{"norm": "rmsnorm", "bias": "none", "seq_len": 1024, "train_tokens": 981100000}
Each number is 500 + 50 x the weight over its row's rms, rounded and kept within 0 to 999. Layers, rows and columns count from 0. Numbers have three digits each. The size before them is the row's rms in percent of the matrix's.

# gate: layer 10 MLP gate, 1024x768, rms 0.091, rows 523-557, columns 512-639
# up: layer 10 MLP up, 1024x768, rms 0.0975, rows 523-557, columns 512-639
# down: layer 10 MLP down (transposed), 1024x768, rms 0.0961, rows 523-557, columns 512-639
gate523 096:479576503530650485419441501456549541510493465513504492528524474458508392484471510532570580487433400515474470505443495585556378509527544483534548563579486536504532527537364478529472436502503472436523471497508519508541436515471580509509507558492473588399433445485585436502493513572494541492548553545428493497458495517560410543495480601515482497613530544596630530513431528461588593471440
up523 095:519474566452481514512537442494549446401457551505614521527424476472472438540445484510546508440511444411499504490543487495510461490424523463465503525439517462509555535501455372438437564469485487528394438468559497590445508613485515567464456587482443503519521471526536540501534478519534625477405571590539519494468433502428584395484523536474444421556475416454622509577462427583523514523470
down523 097:597452483528539487524490476562481446457552479508527451522558497484539510543443463501488500489431421568524517562488550544489496556557533423621523493442465543502530452600417538548575490491540471546489492583525531540461436534483543487563500494479522499447378529469442392548466517430480504544544528461479554527576567529546449551431568535501535514457511587536581490558515471447477558430522
gate524 102:443477440488527531490492438380430551413572464462509507472499519516486438509583421493404613515466525454488508515523509497538508543515547519468469429496489457485489612566483510484588561469453600408499483503503394452493446551509493462504600535482547490425556563506368529597501505608504484429537514615503502498510492518457564461566454499559380516416500463633518500412486459577476575487477
up524 106:409467470531502492512463467493547557459528427475531528468525458465549544516575464488413502601453452606376492526620599436498463560549513440493427471460518513390577675501569509515613485471483567405456477514535454440571487561498544442510584498449499446411491572447597502504518513518478516554496491552441438558438542569505485511604495492469494607439446489554439521444465380485449565472562
down524 097:443522472521562618504552383423468510463533483375456512544537519524427410478492465536491587476594568466556503500481454485455556517511560578521591487536501515564527406552512444498444518536454468496496487538503542458478438441455492491565506442527587488490425526523496438537516433513527483493478418563524499554549429477405518436485430457523468471458504472580625498482490575466450548491561
gate525 107:467472475506536508533492417555490468511492597457507503498564499543502521468517437546556460577568545541475468477553549557509545549533590497415498410496540513499499506544533491527489478540587493515500508352393565554511369541506591547560570489505459430521489545323423405418442594484372470470606525420565483527605440461512458531517460449461460487456480537527553510359489479495466490516610
up525 106:490590545479487562470468475526518538477490524522467607493459432425416501452523456476515495445487415534563540471563461519518451446549570437543433617469544444543490506616475542468475475503465537545454568565448470548438416434526483507472593630462421445520443567493445589414503534486476500507401490593465548451581410507493499546473456464503521446451437554495505537515509497468493525380535
down525 098:553499556628397587617476552558583506449537413465420511593476536563480509477441542497560530466504470503524492489507528536489487448444575473508519506477540573551553477482493640494508520482598499515555472536529416520495514438508555578546449452544539504481495511456519456431564550504453550434457537497500583484500427510565488635467478514549494477500419620387576549475482467489548513412519
gate526 099:513519490494434496480605424499524438547420456541495509523504466486603486505614455513536534406510496469516484522585581506505524474501470465546459554442445525461553474484473461442543526487456463569489481493565503486443394519558508556668532439467578474478555529473479448483554544563408540492505546414500498532560489517583523576486484480560414448459552542482502500463528447420529472524523
up526 100:538537469477498589507506549516450481491461527448497482468487413427478481573520461437434465613474403482429498517521507554489439529533473520534567537478502542488464522465495436574511636557501535445561473515530515493549556495462574569398415579469445519542469457489584453556528526527574479529507496536510494418451521500467555513504468535533524506603480545482579474434490490483534551594530
down526 097:544531438511518568447463376503524499562472623507491482433516450487440581520508519423631410520475512518574516515475465488473465506495460508479455523466489485537428530571514508520476419487530507465500507427492406549473428523384519506476570584500618560500433527533516428503497393433534520525462565438434491484477500486499501430550430493522523543424450526425415548510523501540440453462553
gate527 099:461548607487517453530547509454446500600472561478482517565497533450542485453528492526463523488442501514548515443474464562509520496508515496511497522492427592598599521495566389529491519483454406516494438437546547447413484387549548517494558575603522478558541518480533455476398519497481520555573498529447447440547408524437531509476507419559511563526435569531493468534455484473538544522505
up527 100:529485494485422425501495578477521591453460590470479438460490511553533489490475489571351515455569587423492517498450473523520528400467550449589499472416403559553476603589493468449494420496556528493474551530547499524522513523432584472541483597472569586536500531495449501456502452421464458457455482522481637523487496549597499478531500484616478473452537350515531514461409536562510437459608
down527 101:418476443436474420492462539498389493509458499490444621488481540511529493488525423463526419462535539503571583470467481463572559511468508517504442473469529482517568473454499479539480553427545483487507433444460516463491461481518508455497476468492529502494538484543538558564545469381503499449552395532524485485480507517523562482495489454415515460461481537423503523559481554470520483529559
gate528 107:554576488489484455408556488504457569439525561494531494483617559596550533458473489513537425467469530492433520531480562595609398529460540436515572517459428596512468476497512440482363567496481416483452536515545515369446483485523501534550434470523458535479532564416621475483433407463453520550506555503487422545520518503543525571533563458431422585465579498552477504508455444499469578475431
up528 109:496508514585494518538526519487443527530551453534464491490441455492534583487479505614440563537558512535531526439523536483520569523487479558473621448528497383402429526500503476592495517583479538496544604554460496551549506415550503450546492478531487574496495505547487514492504561549441500514492418537533437380553470468419426458526466508485393465501451526518485505490453559429537478573466
down528 102:474442534527553468525461618440385475486570554533578497552433442509434491507455435555559524504559542587565473428508469374568502406626474536575546492525584421485420419455514431567535501536563562497552436598484388547453525565540540587496462493472560519479530461486464533494521569503566430527522533443434535514535478428503529441463521455526499491514538539495540582524515407488515516474514
gate529 098:515405506446518472506516471508536457530545451420525408544524455524465498478501563539530486452452478395527431457417540547486440571593480510382502569513448447476498528520531498505448520504485459499462521579531388470499534605422488518453431512528468436446510573500430426455477470492522492551614529575534512603502483452540522446486406427412387559473472453457467548561559493586548563494473
up529 100:583603525547511527510447515512512453523439494485496489512636548466532486537494526464532526469516479590522538464473430501455559448467478547538450452472590527445416502508461495424554440478553462606463490452528533468549578465563441505497615455464457484464504501585495503499499528477622542423568548600531473501441480428467409575493465508579429451476464547512436490498520533551485561452509
down529 103:643517519556507560540539521636456447526570501552448472495492575450418452446509485509486524631520540527469576457473510471522592496501580636448551485564457491507572471579544415475502378452366561634453463504532496535568439404586508544435498489438402481604561479502505433462428530543480451462492477531558436535509486419504489432509464488460465490531571531487557510478465494546506508458423
gate530 102:482510541524501443504587486489526628483524499561319464534526505599467492534563451484429436582592438465448576543427487463555540607453406490483392519567588475425551520477443505369488498485508389491502557458446505459446457404549441527546514593455497410444517520601489393568560526473588507536444428493485465442451499539573595512567540507554504581541477549512460486473566459460504572528480
up530 102:483570479529539491459522495513519465534417576620494536550446552455451572482554504484448545493497440453598459537390431445542516548529438454410529450486506528510442515525457517552564530525461516529494589500556530495449545547475553444522470556468499475393460501566525402441507577577396477545440502509472483537490502531415491604533479542584561590535407583489465502458493519573514541521536
down530 104:562475521563467527497486569497479526499470548598560541470533529415440434594549526471538532549520524490509551454423578422472486553527443532530493519459507570466520427488413532478437443404476521447437445548508533431505583558460529546483522472510514513539555577530482490570522461493362469491571511511483524538469543582510433444546503502396546457590425461530443479501466523535524537502549
gate531 106:486508487536591489501452444439443437639586585460420604575501535518527478500598573470580469480476579423468466551495417471493443500492456466566459470593579544470508536538491530513381534432448528503458450443535556461464565451490435507477592531447515533561517469397457513588557535379574453455500471553441499511497576532525441493580479503523465416467510531507541579527583516505591501445511
up531 106:539418497545473439367492423403520495473450496490537468508458503559489573441382443456465505521453572448549434478520452491454537491451411612475537621471465439586460524408486514497512453567543512492447512588551379511475400494467511579467491516573484444496516511456543532398530482558487565537490531431430435529549449464516482430462532498540574506579526435453515464475484530438536489557412
down531 108:567459434518477517479444454494488559598525552432515433535525540505455517522627479458532515515533433507449542439506546487535506527586633561497540521591593552479483494498454430517497492495531521579477510507464444520492512463509464479616512525473521439425583490479496531452466507501515439568514446462451489450487653505484518509500501531477457420544472430520411490543450480460481448553391
gate532 095:510452606603542564511525493457429436468450501497569416545531429500558449439531508550501541489513455525535527574479517445502449579499503416551466508560557511443568503512558544524470461505441500494516441487445501480451499394578401378518537524454461472521501388474530517534447468512513528421604571479518548386417551506521437560415485464479502456507566538542457451500550538498544494453512
up532 099:448507555511412540538536619351529559550554490543465459454485536532539532412525475420603457504542534472553468446446476484510358469479510495463505543512472508446467521541560560474578555591542485453466477483493556376521483550504528449528537515539488482495446485522598492511464541461448573507457441489498552503484516571522482491561611505479504524603506519585551508520567504467505459568483
down532 105:536486476511440541456405508440572555543423491532443521502498494530502532473508499493488539523469484471562505477509472451676446546570498548476516568408498444513474485529526566518513471388450507506574481480538474527496475442413491518548384444529453559523469469567538408518433531561478511536461442485473577501545537608523446476472453472415440441538560409549433512495483557516515429512460
gate533 108:475514505440466383523522495501462442504491540501510409461510504510518467487609494606666473549433358544501493452491525512559482535446531578498606560527532479398456488466464457558416433491543513488498532445513524467589483358493436413486493490460479405489481495586579458539488427505516445599423542549551558577539421439529546492522471500518559505517484469530518566488428494543467505447566
up533 102:644444440454485540512518486558458506522558432589477592482597535495522501520481475424418524444573617377506426495471497482475565442568536432562459500551437489540550544577523520431562516597533521525506530561437556552379505543506583598494469508473620511563451545477491533433488598468531491543475441438462514492545544534477480551520554461479460568509448580504574471622585600459519417517416
down533 098:507486514390518534485447463411589548418500463533538547424537554467561497462540489490618494498461578429421495566540372513526424585487491521414452529450443465570513508473502487511514526482567429514596458573480471585506566483510436476484499439438443519510466482536413560442479485451501588474515585473536503488512464576439508464584439556455455494521480515548561546425474581513511465525450
gate534 100:569557482440580599536576466445433500461456345496466522517511446578604512507572430461473593504505445475486508496434447416527475500477532441547528460537516503468504564475531487486503449482502522580582486491590474541413577512492549516561485467485507440468529542356627490567502456504603516547529528503598571463528466571454481500498510468501479495515534373588435549509548613525514448449479
up534 095:471547521394448528501568562524503533569533498456448496533601541522454457575461469523519541506583419479570484509594456539424457586372464406408489568490569494547501473470424549443535526519532512458440542493439488511535503475523517430525554457517480552498506635510503524556452473509457518499540518432527442428499487467466570450571527450489449475489530609473491423490550433499501457527493
down534 095:582579465471568557480541548457455526477519477493478507455488509558539503450534436591459550481431515505479538569500456506536444542527592549476466509411517508498515443554427457512471515436544492500491574443556519576355555463523532505558444490515512474480646554546571432499519472431606541454459539478568534490514576523488492411511470455434480470488480545392379475549547513499516441486466
gate535 100:567524491467447467455549519548492480528517572500417431552469401511503575659532509534469467558539400506470586470529569571529414453466463454471547560449488493492474560569542444579483547433575474462503568537446484517515481555445542407544511505542533483380542520441562438556494468508439506508567525543403532536626472432499576516455506538491628496584501354530577515579500551520483438563563
up535 102:518495519501526446423444430499516507488422493523477466468482463455584479543512432476415384493455489483468444472380409589507561518422495510411538517454508549477495450425581485511508580461560465504539539452467487532506546463538509559531552506580501497458562420496488504384431478615542547480507490484465515434451571535498480480501534416424509510445561503490439538527627435468501493568492
down535 106:474491458524549444550562449498501428475443422586536545515580510449454542505508461465494467480478528503597503459429504449532501464490443535487531532443531584489529529521449456414472501581503545470494538443440489529458440515487483514452435518486488490524458522492375494460503454525513470522467418460538466505474491504447553457550511490503628468533495577551521626498439514506484475487462
gate536 098:525464541437513530530461560491466437536511613474478578487472469532470473456468484620453577490438390433505541489450430553532413482420501451541375492467524501509500454502577496509585612498535459556538435481502523416517511472496522510573522459510479480487512533489493528464552511440533528485464532491510419527405508517471503600591548545610516513493571486448469486433477630483529462526492
up536 105:441492380511542457443536560508477530439509584535472443458563547478500444567448481504561546432519553461491443487498555459591504500479601474518507500483548503505529595481570598532528444477493509415511474476385483546475479430389563488476517457454485589367472473471566412531497526481450544584591543472493476539490559451496505502535500545634509549525493459441430382508528471484569533436495
down536 103:467527495473472539549523550568498511517492572497461473488496488501542436425489424412506521455515512481546538462526576563498517495524495555486497712486451448438513390538442595535470532534498454414483502481543495456514481478436513435413470456450472550586522450521499529394530526496405464421502493594492440459506518588421531466525532574573453444498527504485531569567473501453501486556524
gate537 100:457499469626497437525450521467580499438508488493604459584436538582493507512626524462484590460408543486535525543470528527459468468605544526552498463478480537506519534418500409485615454449559586555452507522548453476394441519432520599437483483479467516511450538460497505494452429493476627516536361495549455537544541520529501510431466590486460523566537455542521575561590431538523434591464
up537 103:457522350532531457539510553550508504533565506557552512444485410558507448473538475492494485534583579511494529537544441452506480452537479527423549466504354572506500514494553483525498460537574511609480493445509551559437510558413509534429541493474505480568517498496500501576460535510529572522575442511536471548475519525532522498446479448545478517445432549502414519536642521494534505524512
down537 098:489515436548516511578539489552540547436602488364556545506581527412512441451518455436493513486496567537502547474468479522480440565474532511450417484466418561565426558448464443496582500488500512555541433550495524527485478525564464436494552453419569535521550522434477461512494392472562487582477472510502487560537389468503523490455458539615412557518495545543498574623568552384527569525645
gate538 101:457507580425589561434585539473429453429570529444467537391564399497507561444422519556517509540488449529494501512555495437505422453550509487524557553458517489556541500460535496513531506534609492535455442562517518523457465520474485508536472495624480471542521455448540530455513516546537404580517452417479551526519436507527521472411458497522609487630435503533424446452514430594523497511519
up538 100:476551525485506491481548514429614452645508477466463471434524469569420539541559441571483480517612531466512577458370476514504436579529418504446550470673507517569523531477417522409568553506626578500560502444469461463506485459530569507485548488442462448545507476504506461457550448492584490432590412583504581485489525580478448505476505503472426473594533587487396460543403461614545561507422
down538 105:482555549489493417425456469415519457502489491451475581476450523507504550546496423454503536495468598626442462433510495568473404446490497554471413494535481550502475548468606532520454469554545561590392489446560410507452439499444494463538557416442499482564448532507460558431513477491570502420552504466512492500438478500487491554536433450540449467534444449440447498585448504503414482572508
gate539 097:538455520665461472492432451549471534493511518517538558508443519553430476501530388456525466534470531487414543513552510534560525389427502512484526557424428523452483499467431466478541497517410512539503522582518353488424509499498560556500418429488503488410562516581645418490480499603584544510514532529505602417542534475563513515527557465536473543496508565537604488503387413526442429508376
up539 094:544487514442413539629387479439433481516505464555575464440468481545437481409519480500484450364561516492546452507507511485432504528421531455556382398582516475457487434513539484562495528503520493490464456436528501501520469500538438452558524506515453468507521475486462442476522493486569551429483434489603511467520477420475485503452569482518447541517413431444481495433365603482451491573546
down539 090:487484579420506430400541389436517506490552523501495541521455491461523619538551484494476479473546514524568457455489499547458518528441514494557527390570478571445518548440526513499572523480480475586440547542518356428419577442596542514502463500553538480517485523478532469489527497469427530459473506482453464441555470511566481520570420510589425521497481429497544470522572533516419505496491
gate540 102:384509517429585541538535462559503488455458525491416452491509503516534425541491484487576459484497470458502493493396479456522425471536449436494428535483577519524443580459558503428510417410442502524490485611495500520506588513563411569570563496553404468526595432522483551511575538512471388508474504425606495446491487562517500507536496499521578442479452509437553528494490643550381549482508
up540 098:508500566535513528519451500438558495419520531519604610642405509486530501520452373485500495462482503510430503475426496510518556527455486473552426484542455538430504510502549464610461409446568534502534502445487589494449379404482470520522455538520535478468514548448482412522551533539595598518405531517432482464514535571474488487510555542515507578495517498475507494448540458499504456567537
down540 102:477504534495567521483561485488588439496469579479468540527433542479581511489465512419433491513461590452528528575646496543516524461527457488569503484406468434482523437527544548466529536420371467524514515572508575539526469459554461533472478452464408568467546588549460489400528522449409546480434481437476436540603577539496567499389440634525479513503544558516504438459579527444489416447535
gate541 103:535511453562501506472444575496571629421444482621400481474605480500434495535583500551538488491494591458501573457584546540516464598417550567426405477504482439558536457467434513506459477556401458488496533518517513482525516454557459426453490552492547559569462474528472515526550609483505484486514458556538468502465465459559576541480499438482529557535471502563493527487448567443511489496557
up541 103:493505495514473541540453509485583480467537504525492491451470533560405562475557525514551570467555562552489471505556539469478471493461525582461538376515481448390568509410587466566475503534597489467504525451417511500468497509482582475498558485539495575456535430399521499527501430542439554490450420532537502376455546563497506439457510443466453465488565475485461389493387529453497492590543
down541 101:524562562465579538557534537564494489453465495557453482497458576479542488509492423536453522508527503498434559553504537424486521494438505486520505541578510463450491531593499585444573507431514559490573501567483441449540501514495509566386507577437449421596453559511463496519494513462491551539537575519552506450468484515530558470436446434503487528526491416393491543494538422446544462557539
gate542 095:397463484550536397515510432501494532530509474562553522522516470528453506529551556594441530539473601589476460520509410469486552451531496509512530527424484480486428539436547468476499487499460584461534454503487458468530606440492567463425477480525501484510651480473531481494476456502568444455482405491486462424531585519422552484502533469537526539366586385572493513510596453471486467475529
up542 094:528494454496546481445573425503496476484536388474567482456540476449407447459505530572449480498511498539533503584451477563467457423517491468561547522443528554454596413471437453510494541462516465570527471476531597555436449486538392582429530477523469502474479596468527406519474464491448601511510539491466420500561526536463463589521503587594495527553540394477509432515506526436446473546506
down542 094:577479462515439586565466550527542437613460520488534495482490559485635493464373513483449456544570546529579464491556467511428573546521451509414445483454516439472537465498586476440525529507431481517490541543395542528514521459398538522480512514485491460488499500563488577528579537463442503439522489485497534480458455491571476515468453386444379434537519472456408493498533510506567384387465
gate543 094:532462460560553584443485462527577461514568495539589433413568459532440511457470431507470494542502439508610482500444556520591466413415443467448545507379497624470516456545534464488459464500488512499557573582404440530553480521437521586545466499427488535576446443516413555507526542488501465587563563526530473435482506458569520544463477463450526562442441504522472544525544448428443470500515
up543 097:500475429521451551493541502557529466417450507422477581576499520552527468467533540508432413540561494436460512478542476564509496560495484436509476517479582482485502425425527485448422435564499445439591429444493639495517524417438483409442633485517516537432571474445451450500546541497527556505487534530496511572420488472448506461608567499518485526496460526513550523525488544486501564485499
down543 099:502534531484587440486542419490528554539500470455541496508493490534524522437552528489498446580494453462444409517516496469488487447482501506528472522469532495467514587531546380412427475512582595500466451635473548588533587557391498445396509449473447484508489505475488448530483389542456583394507439553528496561491547446506527544538373475436570478588558448468494524515532463566472488466508
gate544 104:554464422463437570476479530494513486477382527480513476521585503489489548436533615539518430446484494465466521517477529502524461522588466575498501571465454417467475432565485484527461448567550484450488452463547549487469463483511491456444407535492514451552495462467443507522506552494532473553509530446451485480502498447554428455602535525607554483433527471575507516515500523558467544531419
up544 101:561462465475512512569523555544513537467438516511515633494498498531498522471516469476550638449484512534530460490467449475511425558509491496453581432518618570498466451418485539555529483485513480500528436553483567482460542506467432477488473507579519459568510427546405492469453408507472506437550532470546569526487520441447516592423475533490485510572469537558469565495509537423468456447474
down544 102:451521477501482547509487503509501455508541532479450475472504512531450471501443548549476564438517507431567517567530481537457517539644477455547516507544507586474467513489419473401475595429515496550616498473434620573446611467491447484542494476546604514508510511510535531492552513453442476451465517459407585494448552529344422415436474501511465474563496541584599508546571522487433396565560
gate545 095:452424568467548486505491562443352500518495534463466441495537515524568463528510502503546438442553451478507615461535430525455517513466453507438472547602460540469536596481538518541431495443483581523591425548457436519479517482434461454515459450471552445497501509503641476557469445542512423536463543478406539491564396515566418497506502612468493501490537478457636543565429492582552432598479
up545 099:427523461426451394451540468543581528492514462536522483549479489481468571498464451483470443599527496456603523390570610516478529498541529503554418478461455454442504385399361485485581511455473560540472523514400550544439510597494474576468452475522460598538498518461454482503522429504503557511531449520485544421491497424471540510472511518479474461510505570541578394618531450395561480521515
down545 104:461539533462407502500529505515423415467514503582435483455530518458480429540556490411389453551452423440463579339561515555408532480535433467571447527495438476561472374485429449443511504539469460510503546509556535391588535541492536557465499479578511419524502537509440537546566516466568451489523358457589487446527434508499485485477444412511546481505445457476524483468497531482427445459545
gate546 097:541502407529566505480494462430506570454541431521516490482523597436423527511428414456461499487545535517485473551481481478492526532544556454485536508479536425471619554595543500485639555514457467472506520394536499474447490469453585494491360494448564478556544536540578456544468470383482474497578471451527563504548490502499497527535506415548489531399533493498476517435529431427456495507497
up546 098:522582518511388554503485457467555431481520487415510559457513562519463514444316484518502538453547418392522532411468529501539482434533528497520471490380556483513461461447586485428534491483509519472430551519509397470533530625553530620486550522422471518536545488485509419492498419491514460586596528465465506544535465590497478549564551531578510490449447474487471406440510521435426442526507
down546 100:536402552460502475467487517493520595511511487507522518519511519389492502449436482478579526509561412455473506538474478461384510530483560621618455530510566490467492523581402458463578483443471522534577506516432512491465502541438480541518435443454522584442359443386550526556448405441517525454468509496516433546557443560574522490536518449467539560485548526564568458437497523494442409554465
gate547 098:486510403448525535510461531418559415577433452494507427534603581493471483514525489508491462532569512454413526524495434525547530533502486460360545471441453403442410482562520487520487507420477628416453494481462441490561496529499465495572481523484511513497433558401589526542462452478482570507489407478465409453456532513500559545495507559491480541403596556592493570579518560454536494455424
up547 099:559494553463498440545557523537481485485523469455431481468408448447381540539565458482465539485535441517549471471447516469427497474551554491580485427469600624489595461476549519378562422481415504439453513408500525526427555478420549548511476441533512492486456501491420578609547463393492493578464452542490546416500432608403492490417583621485523508588504428484472404514481414498524510529519
down547 101:541550506493421455531556570559434482529454547462391423427442498464443557536474498506549517543504465531496455473444514620425415510558437574551595488457524475489486558458597554653482472489441474592532569460474459503473518506545511517435545433533578568513548504563499452530529416529508483479453528533478450478456450493514519582475518621459550505476480505530546473531533524534471541445493
gate548 103:555531501502475504546531457501472491456596422484503476463420508585433500524408462476477516482545521404549537491486579560398419559519527572517528451455551536414513486531489468409491514426591440493462443425547500477503452418450513547488522395590571495532514540468513459510471507522491606591560515413532487442440448392456512519420493557512445515511502475503443524544505572518578446452398
up548 105:571548479489547594474505473453517418490425491471479591542554462446510555495440470527531501471493523528554393442491471477549502578456520479447591488491514469529541481539405543522530453446489595544470478489588532494491457454512495522403457476497453541549493431490503492521564547511551414583540491570557463501437482415452506452571525493439554453443472470621531416493520528560479620544582
down548 100:555539505535455506471389417500502567509498506465463527543456488417549570470435515563507522503442516534522398512481444486494493519476484427478497533510545478428487420362493462530590532518545497498472444535461482451442550539515492394510545497446538495511494474530497536621540472474516520572541552568474530508516512540492547469522518568477537539498497488518482438529470454421419498563493
gate549 097:470464656504461510564516554490416549392495563533473383495469546384551586513500425554527509524440506459573556502551471496426489435509498555415456505493493523481383426505451506528582568580509483502574520473579511482479457484426471454514455488538519558532420524505595523502528441494486494610486468520496504443506524494468544481627480522467491385512512424479474452497487449390488483552552
up549 104:535485478456506425398510503601557508523506565530461469481487486522410432548514567506487474474499569420462372557477485529553465532541540574526440521512493496524537596493498551418527469524543474486532530594521478495490504456506443410462552483499389571384492419503581492421508476576445465525536481400518562433561556525500405411462518477433525552500515582526526498470440456483581513541551
down549 104:549476427497515598469481472458463455575451523498525456527663532514520519568425534516473590557564457424499499470477560446438501520486516523520518401532616493506510512501496479498530461499584482493486551502558477518537453533536476464430538583484444413604441515531532439447458529541572393570556587526485449578534455497546472410562473452510438388482491511538508459513570411434487610573492
gate550 102:508541546481500431575460434445476487523463529503497503543447501471490496549470459461489529489488546516483481555466462435443520488529497444499530490528491438465522530455584523488516556527442467466491541534474587520423428546504454525514433439515599542563489481603566430480465648526475490534508585464557545535493542553547474392485435441539490380416504537516613536504476498484512452473530
up550 102:522568502565545541400459573464455518518499599495508605481494472593635434545535449484550509549537485508459446488543472487499520525471486434537516482459466507476551386508524456483443573512511502518510423524485515611522543544491490510600503478501579602603570517483495493493468548524537547437516477521504500503482552448519534500462463526447487583436445419534449587438504494487537472386623
down550 103:418614451519469493579495556427590517494554558457543549507536475552550487522482473496447395420499480510478536506411584538514516575495425577442565524543591501527463413505532534470480523461579463535541528519413477590587464464527458527497532479458503408635474522492518440506541484564451506489472518540504427542442454460520486612580455594477519418521445480531447486476461489534443458433481
gate551 100:531571412459519482462405491544502418522485419453482559425546555478451439442490439477471514487492438434529543541512401549553494476513551447483449448449427442480520509518488596470488482488555473408568499554428475499620586412554495586524398383488486528548476503609464417467584434432431459599504433563498577524462573473622453584406460550471537562433478457474461509465593520508468512471522
up551 103:476535429499499447549405553543495531404524535441557446566404498558561499519532501523468559509467589654581435548514481525530402527508528530494525489517515541555511592488480479596417504505489521557507588421600424520558396514478493442433587485448497576521574544501511586488534527535517507512488548467531528490445444529479566496584502492484550425466577520475490512548456468572493487532512
down551 102:385394475506441535535574558535471533481451435534407516505525457551510641495538566506492494554420467630489466606399487591518531434514486555496495530590433550509428434557526445584488497479463516506472532480492495514528438547483432525477480491477462502573534549500526514503553418458482480535440599559472531486460479540396432521523556451480491536480495542523442514509507473490461543511364
gate552 099:509510487489470543455537448504402449531482484594505432512498491578470537510572453570553515499435504456528450542566451585477571393485534527468482494523576450501426529530562667488477466502422436506533497422466515477515569418468420449497446511524588464537516483462464434403432388476417506494547522530465477488481577492439565434529509488470531595423442511462411572531508553529432561485586
up552 093:456549582495469511606451471523495452558552525463584520505511562482459516466557560512486571526417563465569449601598465509531552529464566537450421556500437561530465517413534464494523532562525391490521448511488497395548533522502553424477534519479520537488496508482551548479504521519469444483463493562530406493472553463477440474451433528550484600437454458436386533487449521566594561534458
down552 092:576375438453510469525472429420540518525456491492482452519482534511562515530443474573501499524529435494457606489499407557491524460492425465528470432510528546479431467490464437504494554538442525431505431518540520457550455470517436505544470455495501494509506579539469479580451526505574461461480486566459484463449536566487473533537530565465519576461517468428503382540520471453530497439532
gate553 083:485426516630468388429477472515469470502449448588549511555482470577534522454589521511480327529459568488482407477467423492412491527534473533516548464547492474503545430525472579617529511525548454464556513480561524505560446579469478533511502532565481532617508525583476573476527522460484434448404500503519455455486480585542473500523522467557552585526493604462488479481500441496424441533648
up553 112:531427518502479483445487381471442510452573516524517524508430441437477474484641512535447468573423473574477454557503463534516507502515493555491439609533511506541536495489406557485539505569526480431511540552573561455506518527474498507442476506481569478611507532536539622583497519447500549524475587520505442466531542454481456548532492441536517483597477487515548436435461517525425470516584
down553 086:523501634503498465525480533441487442498581498503454596527485489476544537479571557495559414489526489529530516480408457507431505545563507512495448433503470546528544558424411507465588556551445514472544479520563483444568524517461446504515454516605579558595498480490470652524467520441503479491508474481478432466496444563505492418524516417437525460657551411583539572444502491460523533518566
gate554 107:513441495573408612483482445539341511408408477519619490503512567532501501525454611463421495524470498497526486532514422542538463488479539446573447574527516505511500511424557527539458557562426439497492437529535536468528500510513392540581438520491457380416608524492544451459532515549510427413435452492542515572495530530540554538497405431477470364375523545480503501480508452525498454617493
up554 109:540433473588465431552549546552496522489486508452421614474586530511486483514460563520462482455402510459448569452486462528424510547493540464495539369490522488473449442524530547545515502530431555434481478516472527527495535429460438486516482449563453465531533556458507484520484503546416492446567426409434631487440509552528475506579528480456505580483466525392512519520452475461530554518499
down554 098:548450546488533482510583521508448499531509527580482423567506497533508478545477556432449622546472560562581570442550518585405506459448470505502518425476488487474528496545586476490532503498483521439445472503463471503482517491433516563471473548458434510453598540444545408462475479443412479481554556530512472479460436449495546589514565566516506560460455509455459555512525545581514555584554
gate555 098:462514584487481435474433569489543616521517540582606509538535472540536492455507579423511596491561559442499526491455546482486460466558479500445529430561537475542559589482569515446449522607490585435507470479465455554459531509433547600467477502560423616492542496425508493494523421471525557500507524455561536444446559534504516568549559449531527473480554530498505537518501466556521531441531
up555 096:480498554582450564513507556417425451532524525507419535561520464485422500465546504433579530623612471529548455432495566487534522417514504481524484397560558446486487431443471393588447548469509475553461518528492498487532430424528454513587503491458535563498541472457433470509434477516480636519577469523493493483517452507470557476513455484436468544474468503419618471423530384435419481425489
down555 099:555693432481457605501524493404609511481524495475363545467510430517372440504554544508544513465452441453473505501526581468515572455515530499464510574502503420573539576490491506541474560425539560541380597430507451455503539534493508453547407550568541492645465560480527463520515418523439503480502573435486467546513489475436505546451458451526509503526553539479482620445551477477483561424546
gate556 097:498418398519498469517472460450553514523536574454493513481480467426554499553562460559467541483455513538480519402605490451477473433539477441555554542544477522486491521519587506465412517538516485536493509552587510507473534483488536516543494547587520465478506510576422545486482534446521558459497403519441424462471474512606543534494518493507501451566479494463558478585547492499479587504474
up556 093:497464480523480506601522506494555550534415422487487458502515590514481391539479457456408475469435451484490424387430487438572504554455419486560539430579477521456448481467521472426524461450375466563562463480508452436446503530492404458481507560427522463462578464491542506538550452477431413469502543433526522487618431512562477436555532422515512491435511463557545472464521411572504464501488
down556 095:438579486529625625602546564493565444475565547540557421504520510490556518611463360509561475503462580485446405587538570419509452515560480559478519521489492538345394501402517475548405560470469556497494523417425512543467464460495458491493453519554533528562486502442489459496576485511437537522468516557483413498543447531531538492333498476421424542494448546501460501555481525541445436420435
gate557 117:414501567476570429533555473478468546548494404555504580486481547530643531449426500557475418570479568537551494590404395531469476612510509616447546480406445446577476475466504532475431495557525481503611540477505512500536505529418458502573487467447471544567585485509472478467506530571521455473562558513580446514459541467475455493558440452526511530495465573425491518492477498563465492410545
up557 117:442477567514418508494558534448521558547565475485458549354399558535638537435464498493431498505522515595515512536406365563422478631495498699508527549482505460544483499544470460432443442580487452430548512457477446404601510538470521523592470482517427631571535486565399434479489470476527500468545577496563479471411512456511542451546485411536436574550456469457571471493516511548504515492527
down557 100:508474492442545536489566554416461491591492513451461584414532549505407595457429463457491476514517451511580501495471486520478506448507545583501607444544486479552594456487522562553529539583580540532486543504594440553419437428540483469545440483518532503561539483445527525456544556479523396371391472586505527426472561486447601491578449476438531450587515406489539513528464505471477522483509